{"rope_fraction": 1.0, "bias": "qkv", "parallel_block": false, "init_std_qkv": 0.0622, "lr_head": 0.00697, "final_lr_fraction": 0.0, "batch_tokens": 32768, "train_tokens": 171300000}
Each number is 128 + 32 x the weight over its row's rms, rounded and kept within 0 to 255. Layers, rows and columns count from 0. Numbers have three digits each. The size before them is the row's rms in percent of the matrix's.

# layer 6 attention query, 192x192, rms 0.083, rows 0-63, columns 128-159
081:239141124152159115174135145147144133152154156134068108161103168102180105104141152108131149127142
082:165128109116153132087123072153110158164178191150070145140063137121124141127142162124113132132114
100:164089111170136100173147113119148147114108168133130093180053161090147097179150140109148153125162
091:122146096126113157107097140150119134139155125136163151093196140135084133100087119149098113124098
098:157172174109168127086133119102156141169109165136111108118075117097115117131203119161157120170128
105:119094152039116088039157085205129127104174113123156175116099140124130085099112060147157107105146
093:128123116157096126139140202121128146119115181189171139111071115150092157045067097180087105118141
098:089108092157098183158082169088036114109139086152121128136169111134177150150077186134046075145100
087:144148118185173102183115129123141122107113076144126091162153127122158153184129135101161245113147
091:162086143104146147109103171171099096182140146128155147068096129149130129124112062105187150157094
099:138141151168186137149103089140145137138113118093066065134095157104070087164186092065116120149149
099:103119126116071164101099173107086162127182117178125153074154084144095161110121133102162046092101
103:106111140107124107153130097145112157122198179134150096099167133150134114050085103097113143104152
096:162176062145143151181203096135132178134066144167115093167165153139137112113062190153100137124150
102:130132118135106186124128149180125143108118119128134096122161121096151130076111135138144167139154
092:139129153117181099169131117100155099205132197115123065113119125101119118157131179130158174153077
101:173137185138117166140138111137124100124133127127118001126118146084087124140150080061119133092149
088:165157115144147096143119077105172089134127107136083103162137103105065071097111125137135101112101
096:134157138149161110162154072133127072150110098156116158135087166107119137120171095104116229118076
091:104163172109136154073092134156122153143155143099130176157148132142213104151098137155162137113069
102:115109151125124090059095121162139144049162111100135138138163069173135142166164049115134104106048
105:113111099157108137082138143103132118079193127116146135155140143147138098139112091131132072097076
100:111097156141125120065172137123152125108126158083162165114098150161176107126132090125178164166159
100:124166102107131124146121146138117174194154154078142165106142096148170149179145156156169150130089
102:091146123125149186184146112131144156154109170069152019116151178114130151108064131100143194127176
096:169123090165138157101140116085145114126107195084106185139101122115115167107103083182113142100095
104:139078074056084140170069093096134143122172127146088114128158137143142126081086142136128129167151
102:125134159132112089087107162103122190101141182168114100123085122102199069061103196144158155132154
101:086128116099159132179111115154121102140177134142154114136171056105110138180113149134136111147132
092:132164114148177138107154115095092139139128100151117091157174129160174100130100137118134140121106
104:071154135102153118084145138129142186106107176102122101080135088102120146160113146123177084094174
103:110149128120135122160122060092106155046238133116185075110164138137146160155120194087130120145163
131:085135139126080175114141128152120147142143150084178155090204118163113137111111132203083097170088
107:116128126132069214121158137108134130130123141089198140084185119159125184138091117179064101154071
075:144097064119100163079141118124092116152150147103104131092168147092125123102102121172088142228148
085:135127120087117122159140174166109108175134148134126134149107154184091116119197096141108155083098
102:125075103122101090073156066127158196117210112111095134124112129134116066112055081118106122140156
104:172152111135133135084140084154191178100166093088093090136063226124095124152171062132123144068178
100:152138099113115106164099147083100119172097068151125144115105122158121139091108186103156095119151
093:130106184062130119095098150165073146133180120127110162129118082105118078108119107109164070136141
103:106079145127125146130098107082138126091185124173120118162169140185223108113108167054128072117135
088:152132069150153080136103121151186100109123130139072139168130099131139129167110106137175145041146
095:145148118135108155096118099134088142082137181131132158118142126119145168097090148144154087091118
088:104117094110128212118130149106100124112149144111096157079141115151113146132100132159090117126094
097:156129134153100159098149115105134147147111124128087172140165175038097174117125131159113197133119
103:162149149161177093092103181062127168078129099136103086127148140155152090159132120096160062082136
099:169105162118176115100032099050156098091099103172074130151092190151136125114108131144133106083137
103:152118087182115141101174132143140083129137114098090132169124151122088129081163079120095115068130
101:123129106164153153153133102147138126108075168101114127188139152124125134149131107147177175129124
105:185107132136147136131120099121145064099113081149103131205145137104155124121156081122131109086104
104:134107091146158074118160104136192100158138138160144107146151133097069129107095177098096089115132
099:133160165169191113120120123104179084123149080127132173143060078123113108086154103080072098152118
106:121149125074190115188140103197160069113124137154115118119129097077070162147199116116100184163121
106:117139185112229133166085090106157153151144156117110109091080095124063152174074119072129102161163
102:049134129119108175160142126104105103125164095141128127125090135103023166174150145080113131139178
096:157139152133128119120110084090131087102097163158127084147115187156126142078125083122098178112148
096:178172146114149136146163098156163119112101154121140149179157065225179102133153120078096148117090
104:131126156119082072135144090122145105136174110135128120120115092147112126157181097162152156105165
106:134122122145115100148126123084125184104097149153124131072094134147113119120097196167155088102187
104:117146119073150130178104160167112125176094139139114171076160075083133117092127163164128127157104
103:140115057121120118142112131097086100135049136149105160111098169135129125138152153156180195167152
102:212150160138181120096099105090093085163078115112093137129098118104125093119156128142114083158157
101:124097128128145148137087109174124102109205138147121155142193127126136142115106055164129099091045
100:145163095131171085121199173239113104206098144138120190134137067130106100087140113167121142167154
# layer 6 attention key, 192x192, rms 0.0798, rows 0-63, columns 128-159
146:196170113161149086131197129136153146141119122155091138187104157111141096169149122123173102083156
107:173156134157137081171157139178083101136108106144112121194159186099156092151189124113177137093124
113:144149132155139141158161163153095109113117126164099139203139194123168049151133112131164108078131
103:095112117093066152086071100114159137079135139110162110064111065189115236117142147150101154165132
102:161102122169205186134159137146110162136047107142111140131129138133174151189121130118112068150088
096:115109185129131122202129087150085089142087151181121132121156064084153210144105155137074128201108
095:073117162086107118107145162139127088151145127136158174110120112146126171153135134179144137211075
096:108126111143114132074128142085150096109156128108140169064114114161098112098132081179111125131045
101:152148098127140127131158174118161143127089099106098133182145162158148074198159142101180130109170
094:109114135102096172083056098186103130189132150132156096105119102100149170118069128091112117176114
096:144119080090122116096093176109113132105145130173119124086114163187167089098138157154136165096179
102:134086179153147068148141069130151122158141136152149163111111104075145123071142169138149152156133
099:072156085139067194100104093109104098108100162122208151114102071085117144150189099101088131172181
107:144177084169094142110173159106160129086120092104127155131158085085145088173169144104173109084176
101:147078184134139072188112099115179100148155097092082144134129121125061090143158142162128126096138
097:177158131176126168099148095121108109175166079150099094176092172104118054131177106156172131073165
111:135122104153117110123158176200127138179181048135085167124130167164120086139092097146184233113131
130:177226076157136099121171136144144149179155132156101116157122142104169022154176133087175130062111
101:134142110140140146135118167153108061101155130075119098102167129148133094076129108176134111131180
096:105123084176108086144055063096103119106092142148077132164088208151090128148102138092149112127127
105:159140127173166138122107144079088116177091157145062187190100211152099077121112145148123119125106
100:116119187159133131098084044092110127112104197108147090110095167109096116037090103157127162186113
099:114107142122135124122077106133095069153140120097138148122119148118113171068142142132070093104116
100:107123166195089172090067020079087100129073110130141116104136171157126139048120140134105110115147
102:168210107119133104087122155143145130162153096084184121138099147143104204173082166107119139131148
102:136170165095159141115144138100126115076112151192134109163135140123105181139173117146115041095095
107:080150106187095081142121098128159153122130147141140110105066152092048119185086162062202159172165
102:122141150119161130151168097128158166194170076143123099117143136082092165220119110107127155208125
101:188111172095133121151114121093099160102102150212128119159134115130153136137117139179135150138172
089:051170051165111159122100126111197147095152144110132102114114108134112106146143112109115141197145
103:171152085102166114150207152135156086129124103145100151214097144128087160193087169140113169100160
097:107202062145161112134099138152149177188099131159101130140165170075109136185059144120129130115156
104:110060135085119142133077127132086144168083127145146137081133027163073203110145137123121111205127
101:106039140079133132122093115144105104197127138115162162076130071142111198092138171111110142164107
093:158131175096182091151169153149161100147119161103085148168107129168169128156177167089142121078102
097:085144136094076165118111112129088143073104121169195080090139108132139133119063062162173135193173
096:197157136147109108147157125108137153170128157115099077145125150082131131117133174056104159058129
110:160127097096097128121157118168121147137159144142124108140113152081151122126058127135149107139172
107:117155126168141134209192112198154123061188223122165105144159166113119132132119169136068113113119
097:124080135117103168187100113132125159175056182140159142161143098130137173079092083133066124134146
103:127150152117123146142118145105103105075120090162145110093154103112125103150140097115133131079139
102:169140121164157100111176094099157170134133111126126113236105136115112051125144137139210127057149
100:201127176127136087176112081121159149107141108133161111097082120215086129137114056191135119145145
097:110093138082106134094106000174125158133116157138171139074134059098101171070100142091125115190123
103:166115150108099142101097120108098069088184095116145159110072071133159166110086159090118114119157
105:128109170135111095093146149142197136139158131179115095182095105115121117119104118077130132056104
100:083090122057083100122161148082161157017154077159144163113145125100125109080126164138114130150112
088:087135110098144136087110120088125143111090140149153110095146142184071109094099136128154069116071
090:180179174110160139108111142086123097081140126126081072134094210191123100145161208127150069069163
080:145081125220156134135173142157169073105124108084088186169207177113090049124139101120185118093094
098:172146145111116130172181166194150105149148115128141109125156072112163152151137125148117159133212
092:097129082163100106164090147164137096128112179136150084130174148124148146118133126135108086100147
102:134174126138161109207125135123099108131128137118059148125157102126161113175176129145140107146192
094:193089097090047088132129156136112117137095146134199146164146135118143237157112169149094156117145
094:161166112073134110161141122116089152181078150149131132131148135153154177146103176143122104099123
095:140166122116120206124105185145133150089187038109099175099145141077115129122127147138102118130144
092:151140095152198147103129086173180165104110072115133100070118106132074171155142100111165103089131
108:103107125108159153140132124121046126155104067173090161123112185175088177120127117206129112175116
103:098128135113149100125167134160187125128201138181153139171076113078121090079106110148150144127149
101:173172154148181124121118142136186089147155152123124086153105091123148093188156132113174149128221
103:112122234133076158112095090090118157091157104105147122109112064138163121081138137110100104115087
098:109095153088114151118116141159189157110155123194171098110123131148159160145108131105158160111063
095:117107109152092119119110129073108085041118188118135172196123116105151142115171145112173086177100
099:108129075111142186144119115102117063104140122117146113100115060160129126173141190111125133085099
# layer 6 attention value, 192x192, rms 0.0749, rows 0-31, columns 128-159
117:141159092111144130193106136104100116092184131148149132130086116150125141160092058131173113077140
118:142163097096191194123093120147119097129135142109137170120090106121149144178189173156141118127076
109:133182125113166123138149115125089158127105105132126100124160139126161124084100102195119101123119
105:065197105124126135149137035148114089136169143124192102102187059141105139146121143112129082124124
124:122134128127197170197134108122126141202041096057144110144120157118109098130150079192100217072082
097:112115108131141099186159097141218183165148153108117126098145147121143106111151084111198134097147
114:113163168120124174153158115159072090108193114135137124134094087184120114179140174137086063141123
124:122070126094080168114127202074065105141119138141150113121077088119082120073125166139131136120132
104:113108142126080128135140087121142129132155050117147153154116170087124146093142143147151138157133
106:098087160147107172141171112122125149144180151096099116152217157158119096129054078102145083134118
104:106123142138131048147165120142163126153218171202193153149081198141146109153112130088115158191140
106:133101113112124139115103174156085144156132049041124113114192074116103135129064091136150122107116
103:076073146091109125120100096147117120124120090177200106138122134127125122147140101127156156153143
113:096134143125102147075139142191152143140142170081142178127155092120104142142108142067122138120140
108:114113187127098105089085098138199146136148144117205115163163116115158102181109116132149151189130
103:161103128132149069134083096062145126153108130113130137101112147168128111088092098123142157102131
105:135111131128104166128184117107103082110139167161150160150120200136170150077114203134098134151080
110:114111144151083086123145193090065166143132112089101131145184110116116111119098144120158140145064
103:134123094130207146153162163124080138090131121137140104105069045151136061167113139132155120132129
113:118095174119194118172106074147147148123119153123120161139106148131125103148091173132138134166122
108:093079096125100111111120125102174088121131084108158118151112140153067136183133137107196107151152
105:120138106153141088120130093174116079203108122078167123134114123109142129068113137139119128069130
108:117143087134138097208169116132118135144110083117082128134165132171126099124156139145163097114149
118:093162062034153154127152116093157138175117131107118120112085183059130123127175133126098106089120
107:150136153162139118068129161093165121167133110078121105133123103118131082110150153170118095156153
114:142103086108142161140114045167115133122128128129083130123163094131116153160134049107120137086145
105:101084106146097125094142116080142148155136151131118146166159154100157125163125124149063111146099
115:061146157116165208099134105139149115120142147100152153137174147172109132155066107135146148115114
110:101063128152094106118115153135102126096125059097095045119151086131171174128139121159129179158063
102:125142089094054144078099158158188067114129189150155123113147088130085148111137159141151067102161
115:143164136108122158142077136129110121101064156047129106153123083149092170114105075139191115094105
114:107184128150162143135157107129114128131162142111155093167132148150117100153124128142110097149125
# layer 6 attention output (transposed), 192x192, rms 0.0651, rows 0-31, columns 128-159
114:123129099151143147103099180104188149102123173125102194057121104112171115158141090144114084160043
112:207115143139156144115118175125255115133155101075179097161129124139152126140120103137114104143139
095:093118145167101129147111158108000102141135131129048160162117148083153137099127116151134091131122
105:164116110142155140175125123155255138130164129118150156122143130128162164139157134129096105120102
113:063158156148113128199116128133000104137165135154106119117132114080174113149106137117146094079084
102:086142118177150102166082098106171088160062140169138143089090170080104089142120202146145139162101
102:150139170128138135140120107132255120140170108109146150118138134161113170090125071136072100098113
118:129145105130111118079090184111255182083137137132137127089197133179135130146129111133146119098095
105:101106138108145152120116058098145160122172168182162128147146105184146166141065168062093154089125
113:133113136186145206168081138115119086185108147176095136088098111095108133118148152124114161095097
101:102107123117130168154143108128000136163148142149083138163174143082130116118135104094111156088148
111:121146150118150152145120156152096104102113159148136145054074053075123153071168099124181125153097
106:138116160157104126107145103171209120097176137116192160108126051149146105140137090159153152134098
097:109107118096128148167092113082255137151115087142181146156108095166130175144141138131134131131172
119:140105128107124192173118106110009117176066125129143178092109126149117140128147075169139141110130
106:134191143098172133144138107102141116088094143177147115115129150047081107106147085106152177116172
109:155098103125157126097109183172139129100165176153112138039164167145130109138105129107034119113154
105:181147131136147132142145175095133137110080114086084095043138093120129184085126118162104174161138
107:163155147102112082163129132144249148086146120113107114107137131122107084133121102128153056078144
095:149124144118094166190164131159000121117151108095115051129133180105110111098091158118101139117136
109:158133096147130082072137100122029138118148077083139115170131134113111178169133063171135136183134
110:054119153145171148152075125103053093115170144144140158172180122054150140147149119136112107164139
116:119230175189106094107117117150149119104154127108125153145127128103130131116173208108147100105107
123:088145116136115122119078108031088128111172090157096122202180107148171174127106140117144162110161
115:198142111092190126168085140095240144137076107148125130146155141101055090086141109113145138173128
105:160137128111131131097174166093217081128145136123141126163083085141157107199124120139174128147115
104:127133177102109105060136124157042107116132147108112090160110104079163117134166099134174193134181
119:168055116142095202154054144134130085115108114098169121130119157117137131161108160165136128096091
115:150100090120138138108134149142010129115085166138151154099168101148139140123129157085137207181100
092:119116085153163112094121114131255163107093113138159153116127144198111132110152132134129120135110
107:130150111141119128106116197159000151159159127112125133098092108132140125145145142159137075150085
103:111125141125089134132084164102000099168136066123081143120126157100146169141104144168134108126104